Weights of a small GPT-style language model, trained from scratch on English Wikipedia: vocabulary 4716, 3177 steps.
Each number is 50 + 10 x the weight over its row's rms, rounded and kept within 0 to 99. Layers, rows and columns count from 0. The size before them is the row's rms in percent of the matrix's.

# layer 4 MLP up, 1024x256, rms 0.0846, rows 320-426, columns 64-95
088:48 45 34 40 42 57 51 42 53 52 61 45 61 31 49 42 45 49 51 43 36 56 61 42 41 46 37 35 48 42 58 64
103:45 38 75 59 64 43 47 54 48 75 51 48 44 40 54 48 43 35 41 54 58 52 58 55 46 54 54 43 65 54 69 38
120:59 32 47 75 60 53 42 61 55 41 53 56 55 55 46 50 55 54 48 62 63 41 50 51 44 52 50 53 45 47 65 36
100:54 58 42 54 46 51 60 58 36 40 62 46 62 45 63 35 50 43 50 45 38 48 51 59 58 50 62 43 31 38 46 56
092:56 46 51 48 69 44 65 52 54 55 63 22 56 39 45 50 47 41 63 34 44 48 30 40 60 48 72 58 30 37 68 29
102:39 44 49 50 35 38 60 69 45 53 68 61 49 49 50 49 45 56 45 54 55 58 65 33 53 37 52 30 41 39 34 58
101:34 34 64 39 53 56 75 65 43 46 66 52 38 42 53 60 42 67 35 65 67 57 33 50 40 53 54 44 61 54 51 39
094:46 72 45 47 38 77 42 59 44 52 51 42 70 44 70 51 53 56 50 53 49 43 67 49 47 67 37 44 58 39 52 56
103:62 56 58 44 51 59 60 47 47 53 62 56 35 41 49 41 40 46 59 77 52 54 40 29 51 55 57 51 49 30 60 57
088:51 49 57 41 57 59 45 55 53 44 56 49 48 67 45 50 56 50 59 46 33 46 48 69 54 49 56 44 52 64 54 49
102:43 51 40 44 36 45 51 47 56 55 48 34 47 43 52 47 59 56 46 63 45 51 24 60 41 57 48 51 54 53 47 62
107:48 39 62 64 55 48 65 55 55 54 55 33 47 46 42 50 35 51 42 45 43 58 56 43 52 50 64 49 54 58 53 49
105:41 50 52 39 45 39 68 37 42 44 45 38 38 56 39 38 56 23 54 62 58 51 44 56 37 60 58 47 60 52 35 41
102:47 61 45 55 63 45 47 53 58 58 55 55 53 37 63 42 42 38 33 41 53 46 53 58 58 61 55 56 55 40 22 54
098:44 48 42 54 42 76 50 45 54 58 49 46 37 53 28 43 26 47 62 52 28 56 51 47 55 32 66 47 57 48 31 61
100:51 43 26 38 52 48 55 50 45 42 62 47 49 41 70 40 47 43 46 44 54 60 22 33 56 59 62 55 44 49 40 51
114:28 41 32 30 28 74 35 48 42 44 41 55 39 67 53 50 46 35 60 50 40 64 55 69 47 55 56 30 61 61 55 51
093:49 62 54 50 57 61 39 53 46 33 61 61 54 50 59 54 35 52 55 74 52 38 49 45 59 49 47 60 44 50 46 48
089:53 54 67 56 53 87 47 41 41 51 53 44 33 59 41 56 57 56 48 49 52 52 30 54 32 37 56 44 55 44 51 56
097:35 40 44 56 44 52 43 57 41 45 51 38 54 43 49 32 52 41 55 30 44 51 36 41 43 53 51 28 50 47 36 34
087:50 52 46 49 50 57 63 36 54 40 54 47 46 64 65 47 48 50 75 58 47 44 63 31 51 45 58 49 50 60 58 65
099:58 44 42 67 45 47 62 47 38 33 44 50 38 47 52 43 54 53 52 67 38 54 47 52 42 46 56 58 65 57 58 64
089:55 63 57 32 57 44 57 50 37 59 44 47 49 53 43 55 19 39 53 39 43 65 57 41 50 36 62 45 47 48 51 60
105:52 39 58 52 42 56 51 39 54 36 52 73 63 58 57 67 28 54 57 51 32 41 46 36 56 43 49 61 45 39 58 62
103:25 38 59 38 42 60 47 36 53 39 45 49 55 50 48 48 54 45 49 59 50 52 60 74 59 51 52 45 51 55 46 67
094:59 53 36 39 53 56 43 54 49 56 50 65 36 51 34 40 59 52 52 42 60 43 41 51 55 48 49 44 73 34 44 55
101:54 52 45 48 73 60 43 43 67 55 51 65 55 50 55 46 53 41 47 49 38 70 48 50 41 44 58 42 55 61 43 58
105:47 56 56 51 48 57 48 36 61 62 53 46 51 39 55 45 51 75 57 53 33 52 36 41 42 47 42 47 63 49 43 46
096:57 53 40 42 40 31 56 47 51 56 45 47 43 48 50 60 42 49 58 47 47 46 49 63 55 39 40 54 56 37 32 53
107:43 44 49 46 55 61 49 66 27 49 52 59 54 30 40 51 82 49 53 51 58 45 53 49 51 51 45 58 52 40 53 56
105:61 45 53 45 54 52 39 43 58 66 58 58 37 41 73 51 59 58 46 59 42 40 60 30 54 38 41 52 50 45 52 56
093:40 51 42 47 67 47 49 55 31 36 50 59 59 43 42 69 53 42 32 67 43 29 57 53 48 34 42 48 55 48 65 84
091:61 42 53 56 56 60 29 58 49 56 38 46 29 35 35 56 42 35 53 62 60 43 49 56 40 53 39 39 59 67 45 65
106:59 50 49 62 68 54 50 36 48 58 50 55 41 54 64 71 68 52 54 46 44 55 48 49 56 54 28 51 37 40 57 53
111:45 45 42 42 39 64 48 40 46 57 54 49 43 31 38 58 49 72 41 46 39 62 58 62 57 50 37 50 62 41 45 46
092:33 37 45 53 64 68 39 50 42 40 38 52 43 39 49 54 57 46 49 46 49 44 43 46 64 54 51 56 51 71 57 39
103:59 61 51 39 38 53 44 43 66 41 31 63 60 39 60 44 60 51 38 46 58 65 54 58 60 41 59 66 63 59 44 64
104:66 47 36 56 59 56 46 55 59 53 29 69 45 40 43 55 52 29 43 42 70 63 51 41 51 45 56 53 60 43 54 33
124:60 50 43 58 39 57 47 52 54 40 49 45 49 65 55 57 47 42 38 51 53 45 59 54 56 64 61 50 35 47 28 39
104:50 65 32 52 56 57 62 34 44 45 53 69 56 49 52 44 57 53 56 52 41 51 30 58 57 63 41 51 43 47 30 49
100:62 39 62 35 51 43 63 52 40 57 38 47 55 51 43 65 36 33 25 42 49 44 55 47 63 58 54 46 51 69 51 56
088:59 65 63 73 51 46 50 28 61 43 58 47 42 52 25 67 42 33 64 46 59 41 59 46 58 34 58 44 57 42 36 46
091:44 60 48 34 39 62 55 46 45 52 47 58 49 54 37 40 44 56 51 41 63 35 65 51 46 63 46 44 27 44 57 58
103:65 55 33 48 40 35 62 60 59 51 59 39 54 42 47 21 57 44 57 55 50 43 48 42 64 44 50 41 57 44 48 71
092:39 44 25 40 61 45 59 54 46 39 66 62 43 44 54 53 43 71 70 66 63 49 50 32 50 55 54 51 59 46 50 69
101:71 50 67 33 57 76 57 37 65 56 44 48 58 45 43 57 48 56 49 51 32 47 49 53 63 62 59 38 47 56 36 49
097:53 45 46 53 65 48 50 56 50 52 54 38 68 56 48 54 64 50 33 57 49 55 57 50 60 61 38 48 42 47 39 50
087:33 48 40 40 50 51 62 39 67 60 53 46 54 47 47 51 54 38 42 54 39 53 46 59 39 33 49 37 51 57 44 32
100:42 48 47 50 42 48 51 49 68 47 54 55 38 51 40 69 56 42 45 53 44 40 56 58 59 55 26 47 46 50 77 41
100:53 62 50 42 35 65 56 52 42 53 50 64 37 37 47 56 64 46 46 51 29 67 52 50 64 60 54 66 53 47 52 55
104:51 65 34 59 66 46 42 41 60 42 48 59 43 30 67 56 45 46 66 44 62 41 56 52 56 54 46 56 44 36 47 37
101:50 56 50 53 37 62 45 37 48 49 60 41 60 56 47 58 72 55 60 61 57 59 61 53 34 48 51 31 43 51 30 43
113:49 42 41 51 65 37 46 47 52 53 72 61 53 42 48 56 42 53 42 54 39 33 45 42 70 44 61 63 56 51 57 45
095:62 40 51 60 47 64 39 42 63 61 57 37 54 55 50 44 59 44 65 49 63 51 46 52 43 49 59 62 56 62 39 47
095:66 39 56 54 53 61 53 34 55 49 58 60 58 34 64 48 61 61 43 32 50 34 41 27 39 48 57 42 55 56 59 46
094:29 48 52 58 59 52 56 39 58 54 30 70 40 53 37 61 49 48 48 56 57 46 47 41 46 48 27 33 34 58 52 47
107:44 55 45 35 49 52 47 32 64 62 43 58 64 36 36 45 48 46 44 46 59 49 24 60 52 50 44 50 64 47 59 54
127:74 60 47 26 35 60 49 50 31 54 69 47 44 52 58 52 61 58 53 49 57 55 53 41 52 56 43 27 43 58 55 54
092:57 47 50 50 62 40 40 54 51 49 36 72 53 51 54 29 47 43 57 54 46 33 48 39 59 44 42 50 61 39 44 54
102:58 46 52 40 45 42 54 39 63 62 75 52 45 37 49 55 25 70 36 54 58 41 47 73 51 40 46 50 53 56 33 47
112:45 49 65 54 40 52 53 48 52 35 43 64 40 59 38 68 48 35 54 42 54 50 63 18 71 50 61 55 68 64 48 51
116:42 36 60 51 52 51 54 32 54 59 53 52 43 51 64 52 70 40 24 49 67 58 51 49 40 45 38 46 48 52 48 54
092:56 47 41 50 38 71 36 58 42 52 67 43 41 57 54 39 49 60 47 32 48 45 41 48 60 64 63 45 41 46 41 45
095:50 51 59 42 66 40 60 58 45 56 58 70 40 40 66 50 39 48 33 62 61 62 36 48 53 54 36 51 58 54 34 49
103:40 84 55 43 44 55 46 56 47 59 59 68 46 63 52 43 60 24 45 34 31 52 59 59 41 53 65 41 48 63 38 47
105:36 29 37 56 49 52 51 47 25 51 46 58 36 51 57 43 70 56 47 53 46 48 73 55 28 33 42 57 57 47 51 51
098:65 37 61 38 56 41 40 37 71 50 52 32 38 50 61 49 40 44 57 67 51 47 50 45 48 47 45 55 51 58 61 50
096:72 49 33 26 39 38 50 55 57 50 49 62 30 50 52 44 34 62 44 46 55 38 51 46 56 65 70 39 49 49 46 40
096:45 53 66 40 55 53 65 34 35 36 55 41 53 35 51 56 45 55 53 51 61 52 71 45 65 61 52 48 60 43 58 48
095:59 57 63 44 58 46 65 53 45 51 56 54 39 53 47 50 55 50 35 59 39 61 34 56 55 47 38 64 39 60 52 31
102:36 51 64 29 35 70 56 63 49 53 54 52 54 31 49 53 39 37 70 33 44 53 61 58 55 58 44 31 63 38 39 60
104:48 70 55 45 49 59 54 41 56 54 48 32 51 48 53 52 54 55 58 54 32 44 59 41 69 50 58 51 50 29 48 59
096:33 54 28 42 36 55 44 67 44 46 57 53 72 16 74 50 55 74 38 39 55 38 46 36 67 44 38 46 57 56 53 47
094:56 54 51 39 40 41 57 51 55 59 51 38 59 43 50 34 56 65 44 38 38 58 45 60 25 42 45 36 31 60 41 56
100:49 47 40 35 60 55 62 59 44 60 51 30 66 61 43 52 51 41 69 65 37 46 47 58 35 51 53 68 43 51 50 63
097:40 42 63 49 47 45 62 76 58 51 40 69 45 37 36 44 40 61 47 60 35 69 49 50 56 34 44 32 29 46 56 63
105:46 54 40 45 66 39 65 63 55 49 64 30 51 48 43 55 53 37 47 67 56 46 35 48 55 66 59 43 39 50 63 50
103:43 47 66 33 55 38 54 58 44 34 45 29 45 51 38 44 62 53 34 67 52 58 44 54 35 47 71 42 61 42 62 68
108:38 65 55 64 48 53 47 39 58 63 60 46 41 39 66 37 51 48 61 48 45 44 44 50 63 50 46 55 47 47 41 51
095:70 68 56 48 64 54 63 37 47 33 51 54 51 48 52 52 40 40 40 51 45 56 73 54 57 53 15 39 48 61 61 54
094:36 42 37 53 40 47 61 41 52 52 67 49 45 59 57 54 51 56 63 50 52 45 46 60 44 46 41 42 42 45 34 72
093:59 49 61 17 48 46 45 45 55 49 30 58 35 45 45 60 38 64 51 40 38 33 41 45 46 61 56 47 35 49 37 46
101:40 61 54 29 60 59 64 55 52 52 52 47 78 49 48 49 44 56 50 55 62 46 69 41 55 50 40 38 56 36 58 39
096:61 23 38 38 48 34 63 55 63 42 35 51 52 48 75 48 50 38 55 56 37 70 64 42 56 53 63 56 56 44 44 43
091:50 35 39 44 35 40 40 47 44 40 50 63 44 27 29 76 45 52 51 53 57 39 62 33 50 36 28 50 38 32 57 41
101:37 50 45 56 47 51 47 48 48 68 47 49 48 51 66 55 37 49 51 25 53 45 46 37 61 55 47 59 56 52 65 59
089:39 64 53 50 58 56 58 47 77 49 44 53 55 46 48 56 46 58 62 29 54 40 51 59 45 30 59 44 48 44 33 43
091:51 47 44 56 62 46 51 43 53 45 66 56 54 54 62 31 43 42 48 57 49 57 63 48 62 48 61 56 40 42 45 63
108:54 65 37 38 58 52 53 42 34 43 57 64 42 40 58 55 48 50 58 54 42 54 50 37 57 60 51 35 33 40 56 53
113:56 49 47 52 71 53 39 48 47 56 70 56 46 75 48 56 63 54 44 40 50 49 45 59 46 47 51 65 55 52 37 50
096:42 54 58 48 67 61 69 40 40 56 42 42 41 46 42 61 46 33 48 40 36 50 66 68 51 45 65 60 64 53 47 66
091:41 39 61 48 41 41 53 50 61 60 52 46 55 51 41 31 45 51 43 37 51 45 63 33 54 55 49 54 38 50 54 51
101:70 51 57 69 57 50 54 28 39 50 54 56 63 53 47 50 42 59 51 55 59 45 42 62 58 55 66 45 52 69 67 33
108:57 40 57 55 53 62 60 47 67 44 52 65 36 34 41 36 73 59 61 57 38 52 53 53 52 56 19 41 55 42 41 55
091:55 35 55 35 44 51 56 48 52 34 27 45 26 38 52 59 51 59 36 54 53 60 49 49 60 43 33 50 42 57 38 33
104:39 55 58 68 64 40 47 30 43 56 37 63 46 50 56 63 61 42 48 34 57 41 63 35 46 47 33 51 56 60 38 52
099:34 37 31 50 79 40 37 36 49 48 60 56 58 52 56 36 54 42 39 44 31 46 46 45 63 55 57 43 45 48 42 73
119:54 44 38 52 60 54 53 41 56 48 48 63 58 33 51 32 52 47 61 57 48 55 45 55 49 62 55 48 51 58 49 45
094:54 56 43 52 62 43 62 58 39 54 42 51 45 61 46 49 44 45 50 66 37 50 67 63 53 53 46 66 53 70 65 52
091:50 39 49 48 50 57 43 31 44 48 55 43 58 58 61 44 53 46 47 51 52 48 57 52 36 71 43 61 65 45 63 54
097:46 49 61 41 37 69 57 48 43 42 36 35 41 34 51 43 39 51 38 62 38 54 43 42 78 40 58 30 48 46 46 66
091:54 60 43 46 59 39 56 47 57 52 51 44 37 40 70 47 58 44 45 52 51 26 58 69 53 38 53 51 53 48 52 54
106:66 47 38 48 52 51 53 66 64 46 50 75 50 47 54 70 43 47 60 48 48 44 47 54 50 59 54 53 48 49 55 28
106:56 53 42 51 29 43 66 31 41 45 37 67 55 47 64 58 64 52 62 65 58 55 52 53 48 41 50 68 58 58 48 46
100:47 43 61 43 58 46 51 43 44 52 48 54 50 58 62 36 67 47 46 62 47 50 46 64 47 43 62 51 54 57 49 46
097:63 51 48 52 39 44 49 33 68 43 52 39 66 52 56 59 59 64 32 48 39 47 46 57 59 68 56 36 55 52 47 40
102:50 60 64 69 70 52 55 38 49 47 45 57 29 72 57 42 32 64 56 50 47 78 54 46 36 55 40 37 39 52 53 43
# layer 4 MLP down (transposed), 1024x256, rms 0.0971, rows 320-426, columns 64-95
093:46 41 68 57 32 39 50 48 41 60 53 54 69 63 30 56 49 47 59 37 64 61 37 58 57 59 45 51 41 50 65 62
095:66 54 56 48 36 65 40 47 46 54 42 55 36 37 45 55 37 45 60 51 63 54 59 64 34 52 42 59 47 51 36 50
127:35 34 55 56 49 61 43 48 67 31 54 55 53 35 50 42 53 36 42 48 47 46 54 49 47 54 58 43 54 61 43 46
098:55 45 43 41 41 54 62 62 57 57 37 44 40 41 30 52 51 35 43 60 62 51 37 45 52 62 41 42 51 56 58 34
096:40 53 75 24 43 56 54 56 44 70 49 59 29 54 65 69 41 69 46 52 47 63 57 57 45 49 68 56 57 70 43 54
106:73 52 51 48 55 61 56 56 54 50 45 38 49 70 46 56 51 54 45 59 58 45 60 62 73 52 49 61 53 49 63 52
099:55 56 54 54 55 46 27 54 51 41 60 38 46 68 71 55 54 50 50 45 29 45 57 51 37 38 49 55 33 56 42 42
096:44 60 51 67 46 38 45 42 36 37 45 43 51 53 49 48 31 50 44 44 65 53 39 40 58 47 66 52 33 55 54 41
106:41 42 49 33 46 50 35 57 53 47 56 52 32 48 69 38 55 53 50 52 57 52 49 28 48 57 65 64 48 60 32 39
087:36 53 62 51 41 49 61 64 43 43 52 46 37 64 48 48 59 47 65 33 55 61 52 21 54 59 38 66 40 36 66 48
103:44 36 60 60 53 38 45 56 46 44 45 35 45 44 51 27 57 55 35 56 52 49 44 39 48 65 59 38 57 52 48 46
115:68 46 47 55 50 41 44 82 59 34 39 34 63 36 49 49 58 55 46 46 27 65 43 40 53 53 49 55 56 52 50 37
097:33 59 34 39 44 52 51 56 37 52 66 61 52 56 68 63 52 45 56 47 68 48 51 60 65 66 44 42 52 54 46 63
102:45 53 47 39 39 56 45 38 53 45 46 51 38 44 42 37 43 34 52 38 31 67 57 71 40 67 55 34 56 81 40 51
096:54 34 38 70 51 49 38 44 39 55 57 43 76 58 56 42 63 48 37 45 59 60 57 43 46 48 51 36 50 29 50 43
094:42 53 57 61 43 54 27 43 60 41 39 47 54 40 31 60 34 59 69 63 66 41 72 58 44 39 27 51 61 70 31 36
112:43 35 40 56 45 54 42 57 61 43 44 41 26 42 57 44 44 64 52 51 55 47 51 58 44 41 50 44 53 44 59 53
089:51 41 39 44 38 58 39 50 50 54 66 29 45 39 38 47 53 54 61 30 50 47 64 42 67 52 54 60 64 68 40 50
100:62 60 61 46 44 58 48 66 48 54 48 62 57 32 42 32 51 43 55 44 49 52 46 54 46 49 49 51 64 58 36 70
097:51 71 39 49 60 54 52 55 37 34 41 47 55 41 31 48 59 55 52 54 80 62 52 45 28 30 51 62 39 58 65 53
090:44 53 52 54 43 47 57 61 58 55 51 43 60 46 48 48 44 64 49 50 49 43 59 54 58 42 57 31 47 55 46 50
104:57 52 50 40 45 48 64 33 66 37 62 43 28 45 62 54 51 48 41 45 65 45 48 63 47 62 47 46 47 51 62 68
094:44 29 39 39 47 48 47 50 29 40 27 41 42 38 40 62 62 42 52 52 77 72 46 40 46 43 60 44 40 58 43 58
100:55 43 50 55 55 48 50 52 49 65 57 25 30 51 36 51 54 46 61 29 43 53 48 55 51 51 61 36 77 58 59 47
096:57 44 60 48 50 54 49 36 46 44 57 56 51 47 38 69 49 53 51 46 53 53 42 71 42 48 58 53 60 54 50 66
101:60 66 46 54 50 40 47 57 41 50 53 37 62 52 43 53 38 38 60 55 45 29 61 55 45 61 47 43 35 44 26 46
101:41 39 20 40 45 37 28 61 50 52 48 25 44 53 56 47 43 73 55 35 67 42 56 48 47 34 67 41 51 40 59 41
099:43 45 49 60 62 46 39 53 69 27 63 50 69 54 68 55 48 58 57 59 52 48 44 59 41 36 63 48 22 55 47 57
094:49 48 52 42 53 54 49 46 36 46 40 46 43 43 50 55 60 51 49 46 44 43 67 49 62 45 57 49 53 35 48 43
103:40 53 54 30 48 50 55 36 52 39 38 51 49 58 44 62 47 45 49 39 49 67 64 68 49 47 41 47 52 42 43 48
103:39 39 57 46 41 48 60 44 63 54 46 36 46 52 35 56 58 48 41 65 55 54 40 52 47 68 48 59 47 57 42 33
100:59 56 32 67 50 63 83 35 52 49 34 28 49 53 53 53 38 44 64 47 63 54 56 53 60 58 65 40 44 55 65 50
093:61 37 39 70 53 41 50 59 50 56 63 46 57 66 48 47 45 41 52 52 50 43 33 51 51 51 35 37 32 56 56 56
098:37 58 59 58 47 49 54 55 45 59 30 49 65 85 39 48 45 74 56 48 46 65 50 49 35 42 54 51 47 44 59 50
103:41 70 50 60 61 58 36 50 48 46 44 47 60 38 48 62 46 63 48 62 55 62 49 44 60 57 37 50 50 63 58 48
094:49 51 44 59 56 27 55 35 54 41 47 53 46 38 51 29 51 46 47 65 40 52 33 54 50 54 52 53 41 31 48 47
108:55 53 57 33 44 48 38 31 34 44 54 46 54 36 54 59 53 33 41 43 43 39 51 56 61 54 67 48 68 52 62 48
105:59 51 43 49 54 42 47 40 43 41 63 47 45 37 50 60 50 56 39 56 38 48 55 39 31 49 52 56 47 41 52 47
126:43 40 56 47 55 65 49 54 44 56 50 46 74 50 56 49 43 51 47 47 55 60 40 43 39 41 43 46 53 66 56 43
095:31 40 32 31 54 35 55 56 48 67 57 48 38 71 51 38 59 49 54 30 62 71 54 53 51 49 43 45 42 59 45 49
103:46 51 47 47 40 55 67 39 27 75 41 47 59 44 60 61 38 51 45 45 48 67 57 52 64 53 67 61 59 59 47 54
087:53 50 41 52 62 42 52 37 37 60 48 43 56 44 54 40 49 62 56 45 47 64 49 56 61 62 50 50 47 62 71 66
092:63 51 52 44 44 57 67 49 48 33 64 32 44 57 67 54 41 56 43 60 41 48 47 44 62 50 46 54 37 33 44 48
103:57 44 46 62 58 52 37 51 37 56 32 61 55 67 56 47 74 27 48 55 50 56 49 46 54 55 50 39 43 58 68 59
097:43 65 38 53 67 35 61 48 22 41 62 56 38 45 47 37 63 58 59 66 66 37 46 44 54 43 57 65 43 44 47 41
101:34 54 52 44 40 55 54 57 54 43 49 48 56 46 42 42 52 34 57 55 54 62 54 29 43 32 44 51 48 50 52 57
100:63 66 41 53 59 32 52 48 37 61 29 52 52 41 48 52 43 41 37 39 39 61 54 58 37 35 66 37 53 50 58 58
085:40 54 46 44 57 40 49 41 33 39 49 58 46 45 63 53 47 39 59 68 48 54 54 47 68 59 39 69 59 52 60 64
094:37 49 51 49 51 49 59 47 70 45 52 49 58 56 58 50 46 64 66 51 50 40 42 32 35 56 47 37 46 64 34 41
093:33 41 67 43 59 57 55 49 57 51 21 31 55 55 48 57 36 41 45 44 49 63 36 56 41 43 45 30 52 68 64 31
101:48 39 41 26 47 52 40 36 44 50 44 44 57 40 57 54 38 76 42 54 43 45 56 58 58 62 52 57 53 34 56 47
095:38 43 41 44 53 62 53 52 46 29 60 46 49 53 51 42 42 37 52 73 47 50 62 59 57 39 52 47 42 72 47 58
109:22 45 60 42 40 57 45 52 67 36 49 38 40 29 52 50 48 58 52 60 53 47 44 54 35 52 49 50 53 44 51 49
099:45 64 72 53 62 52 56 56 51 45 51 47 48 40 60 58 41 51 52 52 57 58 60 49 42 40 46 72 48 49 38 40
094:37 64 59 60 41 43 56 56 43 52 50 63 47 63 39 64 39 59 50 45 46 47 46 48 40 40 36 55 23 45 49 45
088:46 36 30 61 57 61 49 41 35 53 52 67 60 62 50 60 44 47 52 42 58 59 71 55 59 58 58 56 65 41 33 68
116:41 61 56 49 52 56 47 50 44 58 40 51 59 51 58 51 62 40 60 58 56 33 37 70 47 42 34 40 46 52 29 47
139:45 35 46 51 60 43 68 60 68 51 41 47 48 50 62 39 47 43 49 56 56 44 57 52 57 44 67 63 64 45 46 50
102:58 53 38 55 49 49 40 49 51 31 40 73 55 53 37 54 52 58 62 71 50 29 49 39 49 61 48 47 48 51 42 49
097:32 63 38 69 57 58 48 50 52 40 53 50 46 52 29 36 57 47 43 47 44 64 79 35 48 52 58 36 48 51 60 56
117:61 47 52 55 42 53 59 37 49 64 61 55 51 57 49 36 59 56 48 57 41 48 38 41 59 39 69 52 69 63 54 41
107:51 56 50 46 45 73 45 57 37 31 37 38 58 45 37 76 66 55 58 40 46 48 43 58 41 55 46 42 58 59 42 40
103:60 60 55 56 56 34 64 50 54 56 53 64 46 56 55 49 61 49 72 60 49 57 50 49 40 43 51 46 37 49 60 56
096:49 51 40 56 52 56 57 40 40 58 64 58 63 54 46 48 61 49 37 63 51 52 63 39 43 49 57 40 55 56 31 49
099:55 41 68 54 46 44 49 43 47 44 57 36 34 62 51 50 39 65 40 75 68 46 65 46 45 58 52 43 35 51 47 38
103:44 53 56 35 36 53 42 63 55 55 32 54 41 43 57 55 58 46 44 50 66 37 47 35 50 32 54 51 51 49 53 49
104:53 56 76 43 68 57 59 30 32 64 68 40 57 56 44 54 57 56 43 72 45 47 49 52 37 57 53 44 61 39 56 64
104:61 66 68 60 48 42 63 45 37 43 61 44 46 47 52 59 60 47 63 38 56 54 57 39 49 43 32 42 50 55 50 53
096:62 57 27 38 48 39 42 61 47 65 54 49 42 52 37 78 49 31 75 63 55 54 56 49 42 58 54 46 52 50 50 56
097:41 39 45 48 51 40 54 51 33 45 46 40 36 64 55 56 40 42 68 55 41 34 49 35 56 53 63 39 59 33 49 59
093:56 67 35 52 53 43 71 50 39 37 34 56 57 51 49 37 46 39 43 54 50 47 50 53 43 44 45 56 57 63 25 40
098:54 51 52 53 54 49 53 43 41 52 45 40 36 51 61 53 44 54 60 40 41 69 53 49 57 44 72 56 63 36 45 60
093:49 51 44 41 46 52 39 38 55 71 44 32 45 58 63 41 50 69 51 63 42 58 64 77 52 60 38 41 67 53 43 44
094:33 60 60 47 46 58 39 46 50 39 53 38 49 71 56 63 53 32 51 38 65 48 40 47 72 47 45 74 59 48 48 33
103:48 54 57 29 38 65 54 52 59 41 36 49 41 65 53 57 48 53 35 44 47 44 50 54 60 44 55 58 39 61 41 64
095:51 24 63 51 55 77 40 31 47 25 44 53 59 56 59 53 56 57 65 44 51 34 48 31 42 38 57 57 42 47 36 52
120:62 49 49 39 41 57 56 54 49 46 53 48 43 51 37 47 49 49 68 56 53 63 37 48 46 54 64 49 59 57 41 54
102:52 62 45 50 41 57 46 49 51 68 49 55 41 49 59 49 56 51 40 52 49 37 53 46 65 66 30 57 67 52 45 40
102:42 53 69 33 51 59 58 47 64 32 37 71 41 49 51 51 58 53 53 59 43 49 40 66 57 55 53 55 74 55 50 46
098:44 48 46 32 54 52 60 76 49 63 56 32 28 53 43 34 60 42 44 50 57 50 31 62 58 48 52 55 55 31 54 49
094:54 49 68 54 41 45 51 54 58 32 61 40 46 52 48 31 47 54 65 60 44 51 56 45 47 43 73 63 74 47 51 27
096:29 60 56 48 74 51 48 54 38 31 50 48 61 43 48 55 42 59 46 46 44 51 36 41 50 49 63 61 51 42 62 55
098:40 44 51 38 51 63 29 40 68 42 66 19 38 52 56 43 46 37 28 54 51 67 37 50 27 52 41 56 49 69 44 43
106:63 61 59 61 35 56 53 35 52 59 44 54 35 33 49 65 57 52 37 50 63 46 45 45 40 47 42 48 59 33 57 53
094:48 42 70 59 52 56 62 47 44 43 50 36 58 62 55 47 36 47 58 60 44 55 50 52 48 55 52 47 32 59 48 47
098:49 48 57 53 43 51 30 62 55 43 69 51 60 46 46 59 57 41 73 56 30 38 69 44 70 60 51 59 49 61 47 62
088:29 51 53 42 31 35 45 44 20 52 62 45 51 58 58 53 42 45 40 46 47 59 45 24 53 48 37 32 40 47 45 37
093:55 51 50 65 61 44 74 51 62 32 51 48 54 47 63 55 60 54 49 50 57 38 50 48 59 61 36 57 54 48 60 58
109:52 48 58 52 67 56 45 31 56 51 55 51 30 35 54 61 42 53 59 54 43 53 50 44 57 63 64 55 69 48 69 49
105:46 21 36 23 55 52 57 62 41 42 65 47 39 72 66 42 65 48 37 31 39 56 57 48 25 45 59 54 47 75 33 32
098:53 49 66 59 50 39 36 50 55 50 64 48 44 43 61 62 40 46 58 50 45 68 48 49 54 44 49 50 46 47 51 38
084:47 54 49 48 62 39 46 64 64 29 34 35 56 65 49 48 54 32 52 54 60 41 46 51 48 61 33 54 33 53 60 44
099:44 45 43 40 39 43 52 57 56 56 53 59 32 54 48 57 59 45 62 45 53 43 37 47 33 51 54 58 43 54 41 59
110:56 51 43 44 41 54 62 63 55 35 50 58 46 52 54 26 51 46 42 44 42 45 51 38 56 52 34 39 62 64 38 54
092:37 53 52 38 70 59 35 62 49 73 41 37 46 57 34 42 52 46 50 75 49 49 58 35 44 54 56 45 47 50 65 34
099:51 49 38 57 49 58 38 75 51 51 47 53 50 42 68 59 47 43 32 71 55 53 46 61 52 43 61 44 42 47 54 40
102:50 24 52 35 41 43 67 60 52 59 54 46 40 27 36 15 37 56 41 56 48 48 54 44 56 42 44 48 50 56 60 39
128:40 56 38 41 48 71 57 62 63 53 48 40 51 42 47 59 67 37 52 49 30 53 47 60 31 54 47 42 45 46 32 65
093:60 42 56 61 42 45 43 57 46 64 59 62 65 49 49 49 33 39 39 44 55 55 60 21 53 63 47 43 53 55 58 56
090:50 40 59 42 64 49 55 48 48 44 47 61 45 55 47 64 47 44 41 48 53 51 50 45 65 30 37 48 54 58 63 57
094:26 48 45 57 47 53 45 61 52 47 53 46 48 33 46 64 53 44 42 42 34 60 61 62 18 57 61 44 47 51 53 46
096:63 47 54 42 58 34 45 69 52 37 43 50 50 65 36 42 38 68 48 44 55 52 45 54 38 56 59 46 53 62 49 48
099:44 65 62 50 48 40 46 39 50 60 26 47 53 49 44 39 68 48 59 53 44 48 67 47 39 54 43 51 49 48 42 57
105:56 35 54 52 41 58 52 36 51 47 53 66 43 43 58 50 54 43 42 39 51 56 51 38 35 40 35 50 59 34 36 44
099:43 61 54 52 62 55 68 60 58 52 38 61 57 49 50 68 47 46 55 61 62 59 54 44 25 42 38 49 51 51 44 36
094:56 45 31 31 54 38 57 44 49 64 55 57 60 55 45 48 45 47 73 54 50 54 45 56 64 31 55 38 50 30 43 47
112:35 47 54 51 40 59 39 56 52 57 50 43 47 44 54 49 51 60 35 41 52 31 47 45 61 47 56 49 59 60 39 56